{
  "norm": "layernorm",
  "norm_place": "pre",
  "init_std_o": 0.00862,
  "init_std_up": 0.0404,
  "decay_fraction": 1.0,
  "doc_mask": true,
  "dataset": "wikipedia_en"
}
Each number is 128 + 32 x the weight over its row's rms, rounded and kept within 0 to 255. Layers, rows and columns count from 0. The size above them is the row's rms in percent of the matrix's.

# layer 6 MLP up, 1920x384, rms 0.0389, rows 379-427, columns 320-383
size [ 97 105 102  96  93  98 110  93  97  99  94  99 100 104 106  99  97 104  98 102 103 100 101 102  96 108  96 107 101  91 100 101 101 107 106 108  96 101  99 100  96 101  98 101 100  97  97  99 103]
[[135 137 154 118 160  90 131 182  50 169 149 126 192 154 202  56 169 131 118 180 147 148 118 132 195 124 133 127  94  89  98  77 150  96 166 159 154 206 144 187 122  92 110 147  77  58 127 196 115 139 162 121 144 151 132 128 183 109 151 135 150 103 124 122]
 [127 129 158 127 193 152 122 167  60 165 134 154 109 110 180  80 106  91 153 139 122 146 160 123 142 162 108 158  87 158 180 176 174  98 147 170 196  82 110 187 143 116 101  82 159  72 165  98 110 112 117 156 152  83  96 120 195 183 156 171  94 125  97 130]
 [188 148 140  87 128 109 134 101 113 160 158 155 151 120 120 150  88  91  80 108  94  94 164  95 130 135 144 123 132 130 108  79  95 139 133 169 143 109 143 147 138 141 158  50 151 141  98 119 131 153  89 109 126 101  92 148  96 140 130 132  55 127 139 133]
 [104 149 133 109 139 139 168 213 136 138 132 140 136 107 101 139 120 101 127  86 122 195 181 110 169 121 173 137 148 178 121 179 136 148 136 155 123 152 100 117 122  73  79 107 124 117 137 139  97 104  94 134  53 195  97 162 105 161  87 160 128  96 142 119]
 [ 43 107 136 136  67 155 137 145 149 143 145  65 141 120 143 135 128 136 125 171 146 169 123 156 144 115  52 195 184 156 196 154  85 120 188 121 116 104 133 198 121 130 114 151 100 114  83 157 108 120 146 158 124 163 119 105 130 106 176 105 119  99 104 170]
 [137 113 171  68 195 100 145  88  79 140 140 164  83 144  97 145 167 121 119 104 169 182  97 122 184 115 146 121 131 187 101 132  85 100 118 157 117 150 105 122  92  80  80 114 188 141 172  91 167 159 162 170 177 167  72 166 115 143 161  80 118 117 112 136]
 [139  86  87  74 140 109  90 130 169 129 116 106 128 109 105 149 100 131 159 135 107 167 128 161 174 167 140 194 137  66 143 169 146 162 104 117 120 103 107 115 117 135 129 139 112 108 124 138 218  59 119 101 138  93 102 107  77 145 122  91 113 131 132 121]
 [137 140  66 116 146 149 125 157 114 154  92 124 148 160 115 156 103 109 136 103 170  96 154 128 158 171 157 166  56 132 128 139 117 116 104 156 139 162  69 122  78 148 144  79 109 144  94 123 110 120 116 174 106 107 161 197  90 160 142 117 170 120 129  95]
 [162 116 136  71 109  95 173 148 114 164 112  81 110 161 136 120 150 117 215 125 177 175  90 119 110 103 153 173 155  79 108 178 108 136  99 140 202 117 107 167 135 100  87 118 138  96 151 153 120 141  99 172 107 168 156 122 103 144 147 122 108 126 101 143]
 [111 113 121 106 145 106 123 178  92  94 113 124 142  74  82 123 125  96 138 108  97  97  48 111 136 147 142 131 129 137 116 192 126 147 115 108  77 108  85 245 142  95  78 168 155 118 139 148 104 116 130 128 185 139 116  93 132  97 195 197  87  75 154 100]
 [ 63 124  81  70 149 139  73  74 145 146 154 137 130 140 134 166 111 149 177 131 187 154 165 172 188 134 101 109 136 169 111 154 101 128 135 110 108 147 124 142 143  98  91 143 105  93 106 111 145 129 162 134 182 115 124 164 176 219 133 112  55 111 168 130]
 [115  87 105  80 159 141 120 167  97 115 105 140  98 137 170 148 146 108  94 153 118 178 159 175 148 135 159 103 109 175 110 118 131 103 161 125 135 203  60  90  79 103  81 114 189 162  93 109  87  72 153 135  80 143 116 117 182 145 141  85  93 125 145  98]
 [128 123  80  95 123 118 113 126 125 124 114 172 131 109 108 163 148 102 145 130 180 115 154 123 151  82  88 142 140 167 164 117 114 146 197 215 125 119 123 131 138  69 124 161 107 150 110  56 114 126 139 136 148 166  99 189 132 135  86 104 161 137 103 121]
 [105 153 128 102 161 110 186 112 155 138  68  86 120 154  86 206 100 119 155 140 134 141  92 107 118 129 162 145  89 162  67 129 154 141 132 174 137 152 158 160  80 108 149 123  97 127 119 156  87 125 130 139 161 131 128  84 127 154 109 101 129 153  68 125]
 [ 40 153 113 132  77 133 120 138 130 148  64 135  92 181 148 113 174 127 119  88 125 206 140  75 164 183 129 109 122  91  93  62 143 156 128 102 137 131  78 173  99  56 142 139 169 125  97 183  93 114  92 116 154  88 125  96 173  97 151 149 138  78  89 108]
 [156 132 130 166 120 149 128  98  59  88 129 132  87  86 177 107 114 130 104 134 132 154  98 103 115 211 102 182 122  76 141 145 186 103 196 144 166 103  66 142 134 148 126 129 129 164 105  95 145 129 142 149 141 125 123 133 104 138 113 111 137 114 142 132]
 [ 56 114  81  87 115 112 168 162 163 119 133 133 145 133 108 106  67 117  73 165 115 104 111  96 115 123 138 169 145 179 151  74 144 137 107 118 129  96 150 102 122 108 141  93 149 121 146 183 144 138 136 121 118 142 116 135 153 130 137 180  94 123  97  79]
 [105  88  84 117  76  87 175 127 133 157 129  75 110 105 107 177  89 157  91 158  92 187 101 100 139 176 116 161 220 120 116  80 136 125 116 121 183 152 131 109 128 177 204 117 107 140  87 143 179 128 116 142  93 166 114 116 120 169  96 118 134  72 120  94]
 [138 149 116 161 119 154  83 131 130 100 196  92 100 108 118  79 185  79 154 129 111 149 153  51 174 145  94 152 157 103  94 125 149 166 114 164 168 151 138 138 125  89 153  93  77  67 151  77  85 121 183 169 151 177  72 158 150 191 189 138 133 127 150 143]
 [ 59 171 111  91 103  84 150 181 105 189  74 136 159 131 129 223 100 144  93 149 140 113 134 139 137 123 130 153 132 139 166 118 140 108 117  86 143  98  44 171 120 105  91 140 121 148  64 169 133 110 101 144 142 132 134 119 117 164 143  64  71 130  87 132]
 [142 159  75 156 111  86 151 108 107 142 118  70 156 132 159 174 129 188 179 127 175 198 143 120 150  71 133 126 184 103 101 125 197 176 180 101 135 107 175 107  96 149 163 167 198 106  93 131 142 134 107 176 120 159 102 104 116 109 107  72 112 132  99 126]
 [ 99 131 168 120 124 171 104 162 133  98 154  93 121 137 134 137 121 157 143  79 110 106 141  92 104 109 104 170 124 113 136 129 146 185 116 103 121  90 106 101 127 144 103  94 170 115 104 126 171 131 176 162 117 155  82 112 143 169 109 131 168 125  67 170]
 [139  96 130  92  87 159 130 129 183 164 101 118  90 180 111 129 105 116 108 133 111 181  94 124 177  74  55 129 131  96  67  90 191 121  88 152  86 108 119 139  95 136  98 119 158  88 143  89 158  74  94 155 159 119 143 170  69 131 168 207 157 148  81 112]
 [135 155 107 190 172 141 143 148 109 172 140 100 188 139 169 135  76 141 113 149 116 134 152 176 136 151  92 128 111 159 130 157 111 191 163  99 151 206 102 148 150 167 166 123 144 108 157 120 136 147 124 200 143 135 124 175 178 109 117 107 116 123 184 144]
 [160 117 135  84  87 125 205 106 120 187 119 163 172 173 142  92 106 168 153 141  97  42 100 165 107 163  71 127 106 122 119 121 133 113 149 114  95 183 122  84 160 149 116 119 150  77  91 150 115 107  73 145 149 144  81 160 134 135 130 171 161  81 145 122]
 [125 112 102 139 158 110 156 110 104 144 172 123 155 128  98 170 142 149  61  35 107 151  92 168 143 110 153  68 161 116 157 144 163 173 169 143 178  72 144 129 158 127 149 165 131 188 110 123 153 108 101 217  96 158  93 106 175 159 150 123 104  98 158  82]
 [147 110 117 111  81 127 120  98 130 120  47 136 151 119  87 161 118 119  71 150 208 114 142 105 103  81  55 152 186 152 175  82 126 173 166 125 112  92 112 147  94 145 153  81  98 119  76 160 141 170 164 110 126 125 156 154 136 138 165 107 122 138 137 148]
 [132 186 146 127 128 176 135 154 143 118 130 169 138  91 140 145 130 142  97 182 126 102  99 127 190 123 117 211 139 123 111 121 154 126 151 165 129 124 117 114 144  59 128  94  95  16  71 154 156 119 126 143 124 179  87 159 156 160 122  94 189  91 151 132]
 [ 68 215 148 193 169 114 108 120 109 205  86  61 178 123 185 123 152  67 183 100 114 108 104 187 163 140 148 139 137 153  86 110 108 145 182 153 142 148  69 138 175 104  69 109 115 177 121 125 127  97 129 157 116 147 109  82 157 105 145 148 183  95  89 127]
 [144 124 117 106 152 103  88 217 148 150 102 170 103  92 135 135 154  80 145 144  79 127 168 110 106 129 207 124 154  64 159 154  82 157 166 118 118 108 143 120 157  87 165 163 201 136  60 143 137 108 138 111 121 153  92  96 149 111 113 115 115 175 133  47]
 [143 155  92  80 134 163 111 173 152 120 107 193 169  79 108  73 112 139 142  94 170 180 125 163 114 161 118 203 127  93 195  93 107  89 131 181  73 131 135 113 177 136 114 154 157 109 132  98 131 142 143 185 127 196 209 133 107 170 116  91 117 107 109 138]
 [ 96 172  97 163 154  76 114  83 120 126 150  75 151 156 216 107 130 102  92 127 112  97 143 103 202 128 158 196  96 137  95 128 133 213 129  87 110  64  89  80 136  82 148 132 122 142  83 169 128 209 178 138 153 146 118 168 108 148 102 124 100  79 128 122]
 [134 134 150 124 142 134 143 144 129 193 154 241 137 142 153 103 124 131  94 160 118  87  97 111 162 148 147  98 156  92 157 118 124 195 158 150 129 159 100 178  76 121  82  85  85 158 106  88 151 119 144 169 120 168  89 146 170 172 101 135 116 126  93 131]
 [129 101 153 118 159 106 126 170 150 135  79 150  78 114 127 162 143 116 156  97 157 144  94 144 125 187 167 143 123 103 135 146 145 129 132 159 142 153  59  97 101 169  65 147 121 156  95 117 149 146 131 158 102 131 144  45  76 162 159 103 171 123 101 121]
 [117 116  98  82  82 111 122 136 159 154 171 134 110 120 146 108 117 165  94 171 165 151  42 150 191 165 128 145 138 138 133  94 102 110 140 132 146 153 180  70 112 120 142 139 128 133 154 147 132 156  79 117 157 125 142  93 124 163 121 137  69  84  63 113]
 [119 207  77 139  78 173  71  91  98 183  95 125 116 103 146  97 152 134 128  93 123 180 109 146 161 169  97  83 173 179 160 108 143 141 111 164 164 176  88 204  91 103 148 118 109 120 125 125 135  91 155 180 108 147 122 127 189 112 159 121 135 141 135 126]
 [ 65  99  86 114 119 132 112 136 108 144  40 115 151 159 169 183 123 129   1 122 132 108 194 127 133 118 120 167  98 150 165 111 151 161 223 115 207 135 137  77 106 123 202  80 172 107 168 138 117 123 164 157  72 113 122 125 171 126  92  87 119 175 125 127]
 [114 120 137 123  98  91 117 134 134 121 132  93 132 170  91 228 102 107  88 173 113 118 132  85 184 143  67 134 110 118  43 122 140 151 136 172 146 146 132 117 133 102 133 119  94  70 111 148 143 121 141 142  57 169 160 157  72 144 102 159 123  93 143 174]
 [100 127 142 135 138 129 172 173 201 118 120 129 105  91 111  62 155 187 151  95 137 114 119 179  89 104 168 131 155 116 150 150 142  70 157 161 135 133 117 126 150 147 103 137 125 119 142  75 131 110 116 161 106 131  93 142 177  98 167  62 161 152 108  94]
 [124 150 120 149 152 101 160 189 153 124 103 112 178  68 126  78 104 152 131 165  80 114 115 225 166 162 135 171  96  89 157 134 137 124 181 136 183 122  19 105 143 130 130 117 161 161  91  59 118 111 151 135  97 132 131 155 131 114  92 116 130 158  86 118]
 [112 126 117 103 161 131 145 107 126 125 133 118 193 127 145 166 130 142 136 133 153 124 156  65 159 122 107  95 155 130 113  91 125 141 114 125 113 105 144 166  81 129 138 171 141 131 127 175 105 169 116 173 108  92  62 153 169  68 128 127 161 122 115 113]
 [108 142 164 153 164 147 102 134 120 104 116 161 149 151 138 148 121 142 119 168 123 161 102 107 114 155 130 140 109 116  68 176 118 112 160 128 140 122 130 164 174 109 164  80 158 128 117 122  94  94 170 162  87 191 127 171 111 127 151 122 120 115  98 122]
 [171 148 135 133  96 131 148 132 143 158 113 137 129 120 203 108  86 136 142 115  93 159 157  90 169 164 104 176 122 124 156 115 110 105 163 116 139 141 161 224 150 144 124  92 199 126  95 139 182 127 148 131 185 114 174 102 105  75 221  55  94  72  85  76]
 [ 79 179 152 118  76 110  94 101  79 207 158 171 154  91 101 155 143 147 165 108 176 169  66 100 115 110  81 168 148  73 144  95  78 127 141  92 160 128 178 124 145 116 137 109 123  85  96  75 173 156 108 115 193 150 165 124  64 153 161 120 124 163 128 131]
 [ 98 137  88 156  97 108 184 114  75 101 158 136 168  80 126 119 106 130  97 163 132  62  90  87 142  90  99 161 130 139 192 117 165 102 174 163 155 106 134  98 129  55  88 113 114 171 123 122 118 162 159 149 118 127  80 120 125 170 144  93 123 102  88 127]
 [140 120 216 108 136 113 168 117 140 156 139 104 125 125 114 149 119 149 150  99 148 106 149 121 194  92 126  96 116 145  74 150 152 131  76 136 171 106 113 161 156  68 149 117 130 130  66 139 116 118 120  96  78 116 160 130 166 150 110 110 173 112  93  74]
 [114 133  90 131  61 181 149 135  77 153 172 104  75 169 114 148 102 148 119 115 163 107  99 152 144 150 150 137 156 167  84 102 143 176 151 116 138  99 121 149 203 133 169  81 102 168 108 133  83 151 122 165  81  74 128 145 144 159 144 156 111 170 129  52]
 [132 136 167 122 139 125 114 161  89 138 135 133 183 141 146  94 110 101 129 143  89 124 110 128 171 145 104 177 156 154 105 123 111 134 133  75 168 146 101 101 110 102 111 118 132 161 134 102  67 154 149 178 101  97 140  76 121  99  79 147 106  66  96 100]
 [110 120 201  80 131 132 117  94 107  95 151  98  74 132 144 114  81 183 125 156 108 146 101 112 133 150 108 160 104 111 124  81  68 133 127 152 147 139 161 124 134  58 121 109 150 137 146 130 125 124  69 109 127 117 127 123 131 176  74 116 116 106 114  67]]